Part of a small language model's weights: 17 layers, biases.
Each number is 128 + 32 x the weight over its row's rms, rounded and kept within 0 to 255. Layers, rows and columns count from 0. The size above them is the row's rms in percent of the matrix's.

# layer 10 MLP up, 1792x448, rms 0.193, rows 1138-1237, columns 256-287
size [100  99 109 103  93 104  97  92  99  90 100  90  90 141  95  96 106  97  93 100  93  88  97 101 113 106 101 112  94  92 143  92 100  97  97 105  90 109 101  95 100  87 110  89  97  90 107  93 110  94 101  96 110  90  97 129  97  95  95  98  97  98 102 100 174  95 114  94  87 110  96 107 101  95 109 100 110 101  95  97 102  97 104 100 110  92 108 101  94  99  89 102  98 103 103  94 104  95  90  96]
[[107 176 116 140 164 167 126 150  80 153 112 135  79  92 132 112 190 147 126 163  93 115 158 115  90  62 132 109 111 153 114 112]
 [145 152 119 124 145 176 113 116 178 110 170 100 185 116 119 154 105 128 137  79  86 107 124 125  53 116 115 134 100 158 116 146]
 [118 162 134 141  76 180  99 115 170 110 137 160 115 172  70 128 105 102 126 163 125 170  92 152 104 138 142 101 148 139 117 111]
 [120 139 174 184 150 177 104 103 100  99 114 175 133 142 112 105 126 104 175 104 111 159 175 152  94 118 191 121 154 150 102 151]
 [ 70 150  71 136 124  80 108  95 165 130 102  75 158 140  81 115 222  59 126 106 142 138 133 102 163 167 148 131 183 135 136 110]
 [173 176 141 138  61 147 107  46 137 141 150 122 101 150  55 184 178 108 113 126 118 120 111 133  85 116 142 102  99 193 118 113]
 [125 130 141 111 130 120 181 118 143  76 118 113 167 161  91  88 107 158 129 143 146 182 125 161 142 159 143 121  96 146  32 125]
 [104 104 190 115 163 170 152 133 162 151 136 127 102 161 103 170 128  86 126 176  77 126 177 146  84 138 152 125 150  43 124 144]
 [186 196 151 112  83 149  99 104  80 180 121 125 121 214 119  59  77 131 171  71  72 148 137 133  80 141 126 105 154 119  86 117]
 [121 126 177  90 100 216 109 118 154 163 127 160 128  73 172  97 211 134  97 179 131 178 158 150 140 128 144 158  94 149  97 160]
 [126 126  72 110 170 171 126 186 102 108 124 113 180 130  82  94 125 129 121 146 108 137  84  63  84 173 121  24  97 165 144 181]
 [139 125 188 112 100 182 101 129 167 159 119 121  88  79 147 106 117 149 122 168 134 212 198 123 111  77 161 107 114 174 120 114]
 [107 117 174 191 152 128 103  73 114 148 173  98  90 100 159  53 146 134  93 114 141 180  81 143 118 141  93 137 157 122 112 128]
 [144 178 145 152 109  58 152 148  53 111 102 120  89  90 127 133  85  79  90 116 108 160 102  69 161 143 118 155 122 120 100 197]
 [115 120 133 164 116  94 112  74  88 147 110  93 114 131 128  89 149 168  74 148 148 125 185 144  96 142 144 131 128 100  74 196]
 [153  70  79 115 185 102 150 113 124  53 130  95 118  75 107 156  75 142 181 159 157 179  93 169 158 132 121 100 168 112 132 133]
 [123 118 140 129 127 152 119 130 120  87  81  89 168 177  20  88 129 145  86 131 105 123 156 173  63 136 143 104 124 147 121 163]
 [104 122 166 158 111 141 127 105  96 161 160 106 128 112 108 114  79 176 206  84 170  91  91 155 158 177 146 153 146  59 114 136]
 [113 101 101 129 105 136 100 110 154 154 149 149  57 174 116 106  97 147 110 100 168  90 107  49 127  63 146 123 132 123  86 134]
 [108  80  90 138  99  84 151 182 145 137 158 168 143 167 163 121 139  43 116 101 129 164 163 171 130 115 101 163 156 169 172 105]
 [148 118 135 151 136 122 131  90 154 111 143 104  65  95  96 102 131 115 172 108 117 106  78  75 140 136 106 137 170 152  62 124]
 [126  81 147 126 121 163 133 118 196  94 149 127  90 135 148 117 205 100 111 130 117 121 180 192  84 113 151 175 183 147 141  76]
 [123 126 145 109 145 152 169 157 152 108 115 130  73 108 142 142 115 102 113 135 129 196 133 175 121 123  90 113 183 167  54  91]
 [108 160 186 133 163 136 141 139 151 166 164 162 155  92  84 136 125 170  74  99 121 149 107 100 117 100 163 140 150 123  95  87]
 [102 150 145 173 132  88 142 133  79 137  30 121 122 168 103 138  94 132 194 117 162 138 114 170  61 151 172 111 136 146 132 153]
 [167 169 147 145 190 122 113 120 171 184 146 133  94  78 145  77  76 171 131 141 193 105 192 115 113 127  95 113 127 123 116 147]
 [176 174 199 134  85 151 103 143 102 140 129 120 134 122 105 102 114 136 125 127 135  74 112 108 138 126 145  69 110 159 123 164]
 [ 74 115  60  66 133 172 163 117 129 164 164 146 129 114 128 140 114 156  97 164 147  84 103 121 155 109  88  91 153 144 161 155]
 [120 138 121 140 165 109  41 115 150 171 139 156 147  78 161 133  99 101 109 108  97 114 121  97  84  83 146 150 176 141 125 122]
 [100 150  88 151 151 111 102  93 145 136 102 138 124 134 145 152  96 182 173 134 116  50  78 123 126 137 125 132 107 172 163 108]
 [137 157 134 107 106 153 127 135 119 139 109 110 149 127 143 122 165 126 127 131 189  96  88  94  65 175 149 130 152 196 107 113]
 [189  76 149 146 112 123 149 183  79  95 116  87 122 129 131 109  91 126  46  63 155 170 187 124  67 117 110 144 168 153  69 123]
 [100 131 174 126 127 131 142 148 127 108  52 142 124 116 124 189 122 106 201 156 121 117 143 157 108 114 106  94 106 153 136 105]
 [158 147  96 153 128 156 135 172 122 119 110  90  99 138 109 185 128 159 125 152 171 110 111 129 118 130 131 107 187 106 104 112]
 [168 119 134 100 135  48 134 101  88  77  94 184  88 113 112 143 117 122 130 138  63 123 179 126 156 180  81 111 106 120 137 144]
 [113 171 101 147 117  71 180 155 189 183  99 107  99 144 108 126 109 160 148  95 153 121 110 152 147 173  89 138 116 177 141 141]
 [105 130 116 126 108 120 156 157 140  60 178 117 127  88 193 135 158 160 140 156 102 123 121 166 103  89 122 180 116 167 117 186]
 [139  92 192 121 170 117 142 146  90 147  67 139 148 151  92 152 120  44 127 145  87 139 140 102 126 102 101 115 114 128 164 112]
 [ 86 163 129 169 193 167 135 100 119 152 181  87  84 130 137 115 122  75  99 130  99 126 132 112 200  79 141 135 191 140 126 135]
 [180 122  88  95 184 153 179 113 120 102 118 146 118 132 137 142  50 102 115 152 134 150 119 150  96 140  95 136 106 140 129 144]
 [144  89 102  62 138  53  91 132 138 112 163  81 170 142 144  96 117 118 153  80 145 144  90  84  71 114 172 179  92 141  59 120]
 [114 102 136 128 166  75 199 116 105 117 126 119 103 110 136 166 114 116 112 106 169 148  31 103 162 135 116 179 125  99 116 183]
 [175  78 121 133  77 106 126 154 168  48  74 123 103  70 111 158 128 131 158 129 112 192 159  88 100  70 137 143  83 138 112  59]
 [163 134 113 143 114 103 117  91 150 142 204  88 151  72 109 104 106 106  95 153 163 109 154 124 179  79 168 101 185 117  98  68]
 [111 138 185 164  90 138 134  40 126  56 113 198 108  94 138  78 180 178 101  92 198  92 124 145 152 129 112  56 131  99 155 105]
 [175 106 147 136 102 127  82 125  82 150 159 118 131 179 147  97 150 168 123 142  98  87  97 109 131 116 109 172 138 124 107 181]
 [102 118 151 104 111 115 103 141 150 121  85 102 152 141 162 198 150 142 155 129 106 128 101 158 156 100 147 160  91 138 142 194]
 [187 119 108 112 154 141 155 108  79  58 155 152  63 112 108 152 161  87  66  76 120 128 145  97 166 126 156 119 135  71 140  50]
 [127 105 135 163 160  94 176 113 131 150 173  64 108 132 113  77 115  89 149  88 122 138  87 139  96 185 126 117 145 149 125 172]
 [146 190  73 132 181 151 106 154  88 148 139 149 163 177 119 178  90 129  76 133 113 139  77 118 159 155 136 151 138 167 139  86]
 [ 99 137 129 133  80 117 130 152  86 147 147 154 120 141 104 119 122 101 125 128  86 128 140 137 123 126 156 174 154 106 126  68]
 [165 115 137  72 112  19 155 148  58 137 179 135 134 121  85 143 126  93 134 103 150 157 136  85 201  68 100 111  98 174  87 149]
 [119  97 102  95 166 184 148  94 152 131 149 127 159 134 108 113 204 173 102 127 182  90 115 147 123 105  87 110 155 164 117 143]
 [117 111  81 137 125 115 115 135 157  73 166  75  80 117 183  95 133 139 188 113 150 175 163  72 146 112 113 136 201 113  98 127]
 [174  99 132 142 153  73 142 154  92  89  94 113 153 134 150  75 117 134 109 187 157 104 118 191 107 122  84  49 143 109 133 132]
 [132 141  97 141 188 164 179 118 124 124 137  90  81 155 112 131  77 112 115 124 163 117 146  92 116  81 100 136 121 157 149 104]
 [116 156  66 105  75 124 125 160 102 133 114 162  93 102 130 171 116 143 103 109 148 163 113 164 148  72  82 148 135 138 146 102]
 [ 80 131 115 110 110 179 146 147 139 130 166 115 101 116 136  95 126 127  97 201  91 136 130 114  65 128 144  82 114 123 115 143]
 [135 185 152 157 126 123 114 156 107  98 149 101  70 154 153 144 113 150 132 147 126 106 123 158 164  80 123  83 165 115  85 178]
 [128 139 108 156 137  98 185  69 136  90 148 107 103 104 137  74 172 178 138 132 160 101 119 103 169 145  73 161 150 148 138 158]
 [136 120 150  65 124 100 160 165 168 178 125  87  97 106 145 114 113 115 105 137 134  73 109 134 140 153 148 148 206 147 126  76]
 [129 119 116 140 169 164 150  96 136 143 103  71 128 103 155 183 112 164  86 166 190 174  95 163 127 155 111 142 162 151 178  51]
 [109  80 135 111 116 134 113 101 138 144  87 141 136 155  51 107 113  98 104 154 109  92 120  84 121 115 159 110 137 203 139 140]
 [129  99 147 184 203 152 175 132 133 149 105  72 151 141 152 142 142 126 159 153 142 158 162  82 101 123 101 102 100 101  98 167]
 [140 127 143 198 139 145 158 103 144  91  90 176 198 176 126 183 103  85  95 203 144 190  94  72 116 137  65 132  73 172 193 161]
 [ 42 106 118 176 121 214 141 117  94 127 144 107  99 210 123 144 109 111 113  78 130 119 103 157 161 125 101  96 110 180 117  96]
 [ 51 143 208 128  91 114 190 127 130 142  80 110 133 130 168 112 137 137 185 135 143 131 124 125  97 138 133 142  95 162 135 130]
 [119  99 139 170 160 114 163 141 123 120  80 179 156 167  64 125 107 154 110 132  87 123 143 194 124 168 142 118 150  89 194 194]
 [110 140  66 165 123 116 117 105 144 117 150 146 131 135 103  97 166  97  86 111 114 111  62 142 122 127 106 102 141 159 129 140]
 [138 119  83 200 121 186 123 134  88 124  73 111 147 108  71 100 111 114  93 149  59 181 130 113 115 131 130  90 145 174 111  99]
 [152  82 133 161 128 101 106 170 116 166 100 146 148 167 145  88 118 160 137  62 104 153 127 133 202 107 132 113 137 149 171 127]
 [ 82 225 132 121 128 106  57 148 171  91  77 185 108 143 121 114  82 118 185  91 132 181 128 144  89 113 146 108 127 127  87 117]
 [172  87  73 140 113  93 145 110 106  74  56  97 128 113 139  99 133 163 131  80 148 179 113  98 122  89 136 103 162  83 135 152]
 [109  55 120 160 129 174  98 125 105 129  82 155 115 133  53 127  99 164 122 104 112 125  88 119 117 151 111 150 129 177 151 141]
 [148 124 105 102 103 160 118 123 182 213 164 126 174  85 138 151 128 156 138  97 129 184 130  88 169 110  91 133 128 114 169 115]
 [110 112 111 145 138  79 155 112 141 103 162 170  99 130 184 151  74 109 141 147 104  81 156 118 148 113  76 141 141 116 124 129]
 [155  77 125 107 131  79 163 247 118 141 134 113 132 103 107 133 145 126 114 125  95 108 128 133 102 157 116 106  98 108 130 147]
 [ 93 122 104 108 113 172 159 140  89 106 130 111 127 127 117 168 144 133 120  93 123 138  98 147  96  75 121  65  83 190 147 117]
 [110 149 203  96 145 108 167 147 164 132  79  50 125 161 160 140  74 105  62 145 141  94 144 102 154 109 134 159  87  80  92 129]
 [145 159  45  81 152  72 167 149 120 164 167  84 111  99 110 194 132 156 136 172 174 113 102 135 104 150 107 140 152 149 116 114]
 [149  89 150 147 188 142  90  93 114 148 112 153  87 107  93 121 130 111 129 129 206 142  67 128 175 111 147 137  91 118 131 171]
 [105 119 148 155  83 119 123 134 175 161 150  96 108  96  82 133 130 149 165 126 149 198 129 119 155  98 120 120 111 178 106 153]
 [116 148 215 152 207  52 122 141 117 152  76  51 127 180 111  72 116  90 121 150 100 135 135  80 108 161  99 123 180 128 165 125]
 [139  94 107 145 185 141 151  68 146 176  67 171 107  93 157  93 151 112 146 141 146 115 101 145 105  76  75 137 113  89 106 157]
 [177 117 127 151  97 146 138 132 119 107 107 119 122 111  82  87 121 164 189 175 145  88  82 150 112 162 137 142  93 193 182 120]
 [125  72 153 123 118 109 117 120 209 121  55 115  69  52 150 130 125 167  81 111  56 155  87 145 132 135 122  95 155 123  69 174]
 [126 115 113 142 139 140 132  97 118 227 148 107 121 106 108 179 159 137 120 165 110  88 137 138 120 107 148 138 107  75 128 161]
 [106 124  66 155 129 116 121 126 135 102 147  55 131 109 182 121 132 117 140 114 120 113  93 119 100 110 145 112 166 193  94 181]
 [155 157 130 180 160 101 127  92 155  58  83 139 155 107  98  29 144 175 118 111  94 130  90 112 104 123 150 148  93 189 126 175]
 [155 180  99  96 122 172 200  53 151  40 139 134 146 157 128 124 106  90  99 124 105 181  74 130 140 108 162  85 107 150 115 138]
 [116  90 197 142 120  82 114  81 137  84 176 150  97 138 155 130 121 137 141 205 165 135 121  78  88 171  66  83  69 126  78 158]
 [117 132 101 126 148 102 148 107 116 109 160  96  89 119  52 166 150  61 138 133 159 172 148  94  92 128  98 208 161 162 128 105]
 [162 159 162  63 181 134 112  99 147 108 119 104 220 118 152 169 135 162  86 175 134 157 139 121 116 134 166 133  93 117 185 183]
 [130  96 161 152 146 163 175 128 128 138 152 107 137  96 128 105 120 143 117 107 117 101 166 134 144 148 120 144 183 118 143 178]
 [ 92 122  33 101 105 163 138 122  92 109 127 129  56 140  64 122 146 169 127  87 105 153 116 114 156  62 183 152 130 155 119 158]
 [112 150 125  84 141 169 128 172 155 106  79  68 119  99 113  47 109 160 107 183  88 112 139 120 147 106 145  88 131 125 116 119]
 [ 62  56 101 188 148 110 112 115 179 109 166  94 110 183 139 101  61 180 174  99 118 135 104  86 132 127 103  68 147 146 135 139]
 [122 150 134 123 159 141  73 119 142 194 115  83 128 105 121 139 152 153 136 123 116 140 173 169 162 197 104 130  72 164 118  70]
 [140 145  96 139 101 133  82 145 149 146  85 107 100 135 150 138 118 191 121 142 146  91 150 131 107 126 129 148 136 132 152  93]
 [149 158 131 104 139 198 130 116 115  66 143 126 126 149 135  78 139 123 162 102 129 149  66 145 126 145 125 156 148 196 143 164]]
# layer 10 MLP down (transposed), 1792x448, rms 0.102, rows 1138-1237, columns 256-287
size [ 94  90 110  91  90 106 100  90 101  95 102  90  80 119 102 101 105  98  88  96  94  90  97 102 114  96  97 112  96  93 135  91  99 101  97  98  94  98 106  95  95  87 109  94  99  91 115  92 104  95 105  96 112  91  98 116  96  96  94  92  94  94  98  99 193  97 119  92  93 114  97 107  97  92 114  94 107  99  96  99 106 100 103  97 106  89 108 101  98 102  88  99  98 100 101  90 108  92  87  91]
[[147  90 115 100 178  96 153  92 100 124 176  70 165 106 100  93 138 142 124  83  61 134 146 126 190 130  79 173 151 146 148 124]
 [159 177 164 110  76 132  68 136  89 137  89 144 153 132 111 135 171 132 183 118 112 113 136 164 127 161 130 101 174 110 143 124]
 [ 93 110 110 118  95  79 112  78  71 102 170 145 140 168 132 137 122 116 131  79 143 133 153 139 112  93 133 153 137 182  97 114]
 [118 110 118 101 164 158 104 142 146  87 185  90 168 138 118 130 169 184 117  70 149  98 161 190 127 154 131 180 101 122 129  71]
 [115 109 101 160 165 167 117 168  98 145 167 140 120 144 200 101 128 151 128 157 113  92  92 126  91 133 139  85  77 120 175 152]
 [111 172  79 143  94 157  56 156 112 142 137 198 102 212 167 130 125 144 137 158  90 177 121 164 160 122 119 141 151 109  79 109]
 [127  65 186 134  97 134 166 102 111 149 115 179  71 150 134 156  41 201 138 125 157 141 108 173  75 142 193 179 141 108  84 136]
 [118  87  53 142 131  87 122  93 125 177 148 103 155  97 142 134 144 141  75 111 143 130 134 124 193 107 131 170 104 146 124 177]
 [ 72 154 107 154  97  87 117 127  89  84 158 140  71 126 155 152 112 118 161 136  78 128 108 134 109 101 158 147  71 107 192 120]
 [142 101  45 142 184 128 117 112 107  97 138 169 147 179 140 116 101  25  66 164 104 160  78 123 116 150 159 127 136 157 189  80]
 [128 109 170  69 128 118 144 129 137 188 190 117 108  82 155 149 129 115 110 145  66 165 136 152 130 121  74 151 221 194 132  75]
 [104 100 131  85 159 128 126 138  66 121 132 132  89 110  96 129 118  79 105 173 157 119 105  87  46 133  84 108 138 144  73 128]
 [107 131  97  90  90 106  84  81 121  92 103  89 133 117 153 114 110 139 166 109 185 130 186  85  71  99 168  94  87 159 115 150]
 [141 166 122  93  45  98 126 125 103  78 139 166 121 105 125 159 143  94 106  80 154 103 157 104 140  97 175 130  53 171 102 128]
 [115 119 145 100 134 151 124  73  75 118 185 100 134  99 165 155  95 173  94 203 123 125 173 174 134 114 110 122 178 108 140  66]
 [110 128 158 128  84 120  97 114 164  88  44 132 145 154 108 143 129 146 132 114 208 107 132 134 139 134 158 180 108 153 159 109]
 [137 201 100 124  89  90  34 134 107 111 109 135 116 151  85 132 140 108 161  78  83 106 181 126 161 111 149  30  85 111  42 117]
 [ 84 118 131 116 125 111 141 108 160 130 178 142 136 137  70 162 124  93  82 115  84 132 132 103 101 187 145  76 107 129 148 109]
 [115 136 160 122 108 115 100 188 148 126  82 116 198 117 118  79 131 139  98 100 122 103 122 184 135 103 121 130  96 102 119 126]
 [137 174 140  93 180 129 120 131 137 138  98 110 139 173 149  47  85 152 142 129  95 102 105 120 136 175 154 124 135 125  87 147]
 [ 96 201 161  80 152 135  72 154  92 123  93 155 114  79 105 112 112 122 155  97 127 118 127 151 113 105  99 122 132 108 147 132]
 [112  84 137 111 159 143 146 174 163 177 145 155  62 126 125 123 159 165 123 125 131 117 112 134 193  96 117 160  97 121 160 110]
 [104  61  71 162 153 124 149 165 119 132 138  81 114 145 144 126 160 182  94 118  45  97 149 112  95 113 105 155 169 168  89 146]
 [105 128 129 107 138 109 144  62 152 144 105 157 127 119 165 111 160 121 123 145  49 146  68 164 202 128 154  80 154 104 163 183]
 [ 58 152  85 139 111  68 112 109 155 172 165 124 127 122 147 117  83 135 166 114 153  84 173  64 179  90 158 135 138  82 139 127]
 [150 129  93 102 145  92 152 139 136 177 140 157 189 140 151 171 123 114  69 160 123 116 135 148  93  98 172 181 117 113 167  89]
 [ 67 136 146  96  97 136 104 107 127 142  62 151 134 114 104 176 135 169 130 131 118 143 183  84 117 146 137 139 169 111 116 101]
 [150 156 115 146 126  84 109 149 174  95 143 105  66 116 142 149 119 119 159 157 121  91 155 210  82 124 144 117 168 122 127  83]
 [123 198 160 121 119 109 148  65 173 167 163 196 141 113 181 177 149 161 165 106 165 119  88 145 102 168 164 106 147  89 144 152]
 [136 109 160 109 196  78 108 142  98 120 129 142 157 158 152 133 160 159 168 132 170 148 114 188 144 104 112 140  92  92 121 135]
 [108 131 155  84 132 155  89 155 171 109 101  93 120 136 173 155 152 142 132 145 170 102 112  90 109  97 141 125 166 137 109 178]
 [133 188 111 151 127 155 160 167 164 153 122 132 133 151 154 130  81 151 188  99 147 163 110 102 159 126 149 117 101  92 193 123]
 [158  86  94 126 123 151 166 121  85  67 173 117 116 172 147 130 143 118 113 152 143 206 130 115 189 112  54 157 119 141 120 142]
 [139 113  96 139 173 126 138 177  85 128  90 128 111  97 126 125 121 119 119 133 119 141 120 113 146 118 138 138 147 168 141 141]
 [ 80  92 155 183 100 188 159 134 110 128 113 102 141 108 109  95 175 105 160 163 149 114 147 129 120  80 150 106 154 109 123  98]
 [160 134  88 108 102 147 137  90 140 124 115 226 115 115 129 102  84 136 151 132 105  85 143 110 148 176 128 118  91 136 116 121]
 [140 122  80 127 121 107 109 112 113 187 123 188 112 140  93 113 170 113  50 136 142 175 136 160 124 179 121 120 123 126 102  80]
 [141 132 146 124 121 115  84  94 182 115 130 115 183 147 129 132 116 117 135 149 135 121 103 125 141 149 111 104  68  61 119 175]
 [131  99 138 166 104 152 126 145 105 109  96 105  95 154 136 156 155 128 149 119 163 119  46 168 144 162 173 178 145 124 176  88]
 [138  92  97  68  81 122 126 146 170 161 173 139 106 131 132 120 187 138 155 164 155  96 214 122 139  40 126  88  94  98 179 141]
 [134 147 171 171 132  94 162 169  63 114 147 171 143  93 148 127 101 130  99  54 134 131 106  77 120 167  98 144 121 128 130 148]
 [186 163 156  91 107 152 138 149 142 108 131  89 155 153 169 141 115 113 152 165 135 152 153 118 129 130 198 109 128 141 141  99]
 [116 156  69 158 112 169 200  69  99 168 123 182 116 155 145 153 107 186 118 190  96 116 145 106 107 162 125 140 131  80 137 120]
 [173 122  89 161 114 169 171 112 114 143 128 100 123 151 101 147 129 142 145 129 177 125 127  19  89 191  81 179 208 134 137 191]
 [174  93 128 129 142 122 154 137 132 153 134 130 135 119 126 177  68 163 112 131 116 167  85 142 135  97 130 112 125 122 101 128]
 [107 166  98 103 153 105  63  90 115 188 120 105 131 153 168 154 177 138 134 129 101 187 135 136 167 117 148 116 146 170 105  98]
 [155 117 206  88 152 121 157 144 188 157 137 129 185 162 149 151 169  75 114 171 141 142 104 213 105  82 163  67 105 114 190 137]
 [141 169  81 110 122 126 116 123 157 144 138 162 142  78 141 149 182 115 164 154  84 161 136 128 137 117 197 143 133 175 119 144]
 [116 134 107 127 129 155 101 128 132 113 140 159 169  83 144 113 156 131 129  98  71 134 161 162  87  85 186 174 154 128 123 112]
 [128 149 126  88 112  85  79  49 124 122 118 183  96 121  98 129  89 112 160 121 140 152 198 105 181 107 173 139 139 190 124 152]
 [ 95 190 103  85 134 164  98  62 147 115 132  65  86 106 109 154 147 138  95  85 112 109 119 101  85 110 116 123 147  88 134  74]
 [166 153 157 169 160 137 176 105 154 124  67 104 115  99 124  78 111 109 130 132 174 107 132 135 120 159  70 140 132 109  62 118]
 [148 101 120 144  84  96 125 124 160 157 182 104 139 120 162  93  94 185 140 109 164 132 121  94 137  83 201  78 128  99  74 128]
 [114 167 113  79  94 148 128 103 197  92 111 130 106 127 126 176 120  67 127 165 163  99 126 194 100 129 148 102  86  75 161 119]
 [136 158 104 127 135 120 123 123 138  99  90 111 121  90 162 113 102 158 168 125 120 161 108 138 160 148 176 158 147  98  50 142]
 [ 62 226 135 145 133 135  79 130 140 119 130 111 133 129 169 122 111 176 101 159 137 150 112 148 141 153 136 106 135 105 116  54]
 [ 82 107 120 151 113 109 159 148  71 151 132 105 133 122  97 181 120 150 124  86 137  83 143 135 177 187  95  91 171 124 151 121]
 [125  91 141 138 131 136 160 121 127 150 109  93 105 159 112 111  83 128 142 119 104 137 115 148 175 200 122 106 165 121  91  97]
 [120 129 102 106 147 170 138 104 118 164 121 135  54 122 149 142 140 100 138 119 121 132 117  56 124 144 156  81  78 126 159  87]
 [102  85  85 171 112 164 126 112 120  94  89 171 140 163  92 168 118 146  87 137 135 130 149 130 142  78 152  79 131  94 193 138]
 [160 123 123 117 166 154 101 194 159  75 118 137 127 124 110 139 119 159  74 177 129 121  76 187  97 138 111 109 113 117 179 124]
 [121 108  26 123 124  68 116 132 164 133 149 126 128 183 150  71 112 124 152  88 130 147  63 169 148 128 121 100  80 159 108 184]
 [ 90 128 129 136 167 144 135 160 145 132 160 125 124 184 163 134 142 124 115  93  92  78  82 141 122 116  88 104  65 150 144 162]
 [138 127 133 144 136 114  71  81 139  58 178 165 155 115 131 144 180 147  83 141  63 143 140 134 146 135 154 116  63 114 143 111]
 [104  91 116 144 159 124  79 132 167  84 160 113 147 178 167 165  79 171 158 121 156 157  76 131 104 158 160 128 105  89 136 160]
 [105  81 128 182  93 144 125 160 100 143 122 146 169 107 168 105  90 150 118 137 119 124 169 180 163  93 130 104 145 179 149 151]
 [139 113 148 135  76 120  94 140  71 117 168 129 148 138 116  67 119 101 170  43 125 154 181 120 135 121 125 124 118 142 150 113]
 [146 145 164  91  93 155  99 119 115 138 185 143 132 146 101 129 142  94  73  84 165 128  95  82 101 125  94 148 101 139 111 135]
 [148 129 106 122 155 100 141 120 123 165 121 143 153  80 201 130 121 116 108 120 155 144  94 175 115 132 203 111 118  43 166 121]
 [ 86 150 108 161 206 152 116  85 142 159 146 121 118 153  88 180  96  92 104  86 163 137 183  98 127 190 117 135 107 122 164 186]
 [122 160 109 130 155 127 113 156 143 139 176  55 166 104 136 180 139 136  79  72 156 155 142 142 175 149 135 100 140 102  90 106]
 [125 107 136 157 125 129 169 171 152 126 147 107  99  89 127 154 102 164 108 132 162 200 144 103 107 150 116 155 134  62 103 156]
 [157 161  79  72 154 130 158 144 140 120 172 122 133  49  98 120 133  87 124 121 135  62 164 183 151 162 149 154 134 185  54 117]
 [126 158 158  78 150 145 127  92  95 147 188 112 121  91 159 136 131 167  86  95 192 128 193 129 133 122 140 102  72 169 180 167]
 [127 120 135 109 104 153 143 121 164 186 155 154 153 109  73  82 114 124 154 140  90 100 104 126 173 153 126 172 153 111 126 167]
 [136 118 155 146 169 162 141 145  97 136 158  83 165 133  96  98 139 151  83 135 161 115  52 181 118 128  98 173 104 108 127 151]
 [ 92 112 205 142  92 159 122 135 119 166 123 120 151 183 138 150 105 152 151  78 107 207 121 151 122 138 107 142  85 107 152 171]
 [131 110  91 111 125 175 178 148 154 102 154 137 195 157 161 121 142 131 111 167  90 176  68 119 112 124 125 131 166 115  88 132]
 [122 145  90 180 194 183  99 154  79 147 187 123  88 130  86 108 149  87 156 110  94 109  88 107 110 111  81  95 171 166 127 135]
 [130  94 142 173  82 140  82 122 215 114 120 162 111 101 186  81  96 155 159 106 117 127 136 139 130  69 133 165 121  97 162  81]
 [ 84 154 129  98 105 141 123 154 114 120 107 173 166 172 119 126 122 138  79  95 120 167 136 142 147  75 172 129 112 128 152 157]
 [ 68 138 110  98 113 145 120 163 113 141 166 105  99 139  96 143 126 201 211 204 118 117 148 120 180 132 120 151 123 146 106 140]
 [173 126  92 112  91 138 145 109 106 149 146 131 187 127 147 138 157 159  84 132 101 136 137 162 153 135 121 118 112 136 121 155]
 [112 127 106 130  91  98  68 142  84  81 128 127 170 113 104 175  81  79  80  94 146  94  85 146 160 105 125 102 200  71  81  72]
 [108 124 178 160 115  98 160  77 111 133 127 128 126 105 120 129  81 120 126 132 105 127  89 118 116 146  84 124 145 120 133 161]
 [154 123  94 207 130 127 113  97 164  94 134 100  91  76 122 129 162 129 111 119 144 105 133 157 166 117 122 154 135  47 147 144]
 [125 119 111 130 110 134 184  98 114 106 155 150  98 136 156 147 138 137 158 169 125 111  81 141 178 117 141 102 143 130 149 133]
 [ 87 157  99 149  96 128  97 104 118 147  99 112 132 193  93 164  93  69 180 159 119 154 123  72  84 181 132 163 219 128  72  94]
 [118 143 145  50 106 161 126 107  95  78 132 123 151 136 155 191  94  70 132 133 123 106 144  76 116  82 132  84 150 142 109 103]
 [158 149 154 107  84 110 112 159 103 136  97 144  92 101 101 166  85  74 130 107 147 136 130 134 109 128  84 122 178  63 198 147]
 [171 126  80  58 154 155 166 173 164 209  91 138 138 115  75 122 186 153 160 125 109  86 131 114 138 121 128 104 110 156 121 166]
 [160 145 146 112 137 129  98 156  91 135 153 142 107 135 104 124 114 128 133 149 140 151  69 133 147 119 137  61  94 122  92 197]
 [138  82 110  92 180 141 203 136 121 154 144 150 122 119 168 136 114 118 140  92  89 170 192  92 127  70 140 127 144 129 123 166]
 [111 128 161 169 183 118 150 141 121 129 138 173 110  93 131 136 123 111 134 129 149 133 112 104  93 132 143 100 111  64 139 152]
 [124 125 128 116 153 140 105 121 135 147 110 105 107 118 187 146 125 179 160 136  94  82 155 104 165 151 138  89 124 169 154 196]
 [126  78 150 168 128 109 146  91 108 115 114 143 120 133 169 158 144 119 127 103  96 166 119 138  68 127 118  87 241  94 136 143]
 [182 186 113 120 135 113 108 144  29 115  81 127 114 144 123 144 140 112 144  82 132 133 143 153  82 133  98 162  99 120 149  82]
 [ 96 130 154 182  95  94 128 138 115 117 158 122 133 132 180 128 132 101 115 148 127 130 123 167 114 135 182 137 187 131 205 127]
 [155 101 140 107 192 127 150 129 152 111 142 113 166 130 158  98 189  68  74  95 153 177  34 107 147 114 156 123 159 132 138 104]
 [142 142  98 136  79  96 120  96  77  66 141 121 199 159  70 112 173 145 136 102 143 136 119 144  73 120 152 118 171  91 149  42]]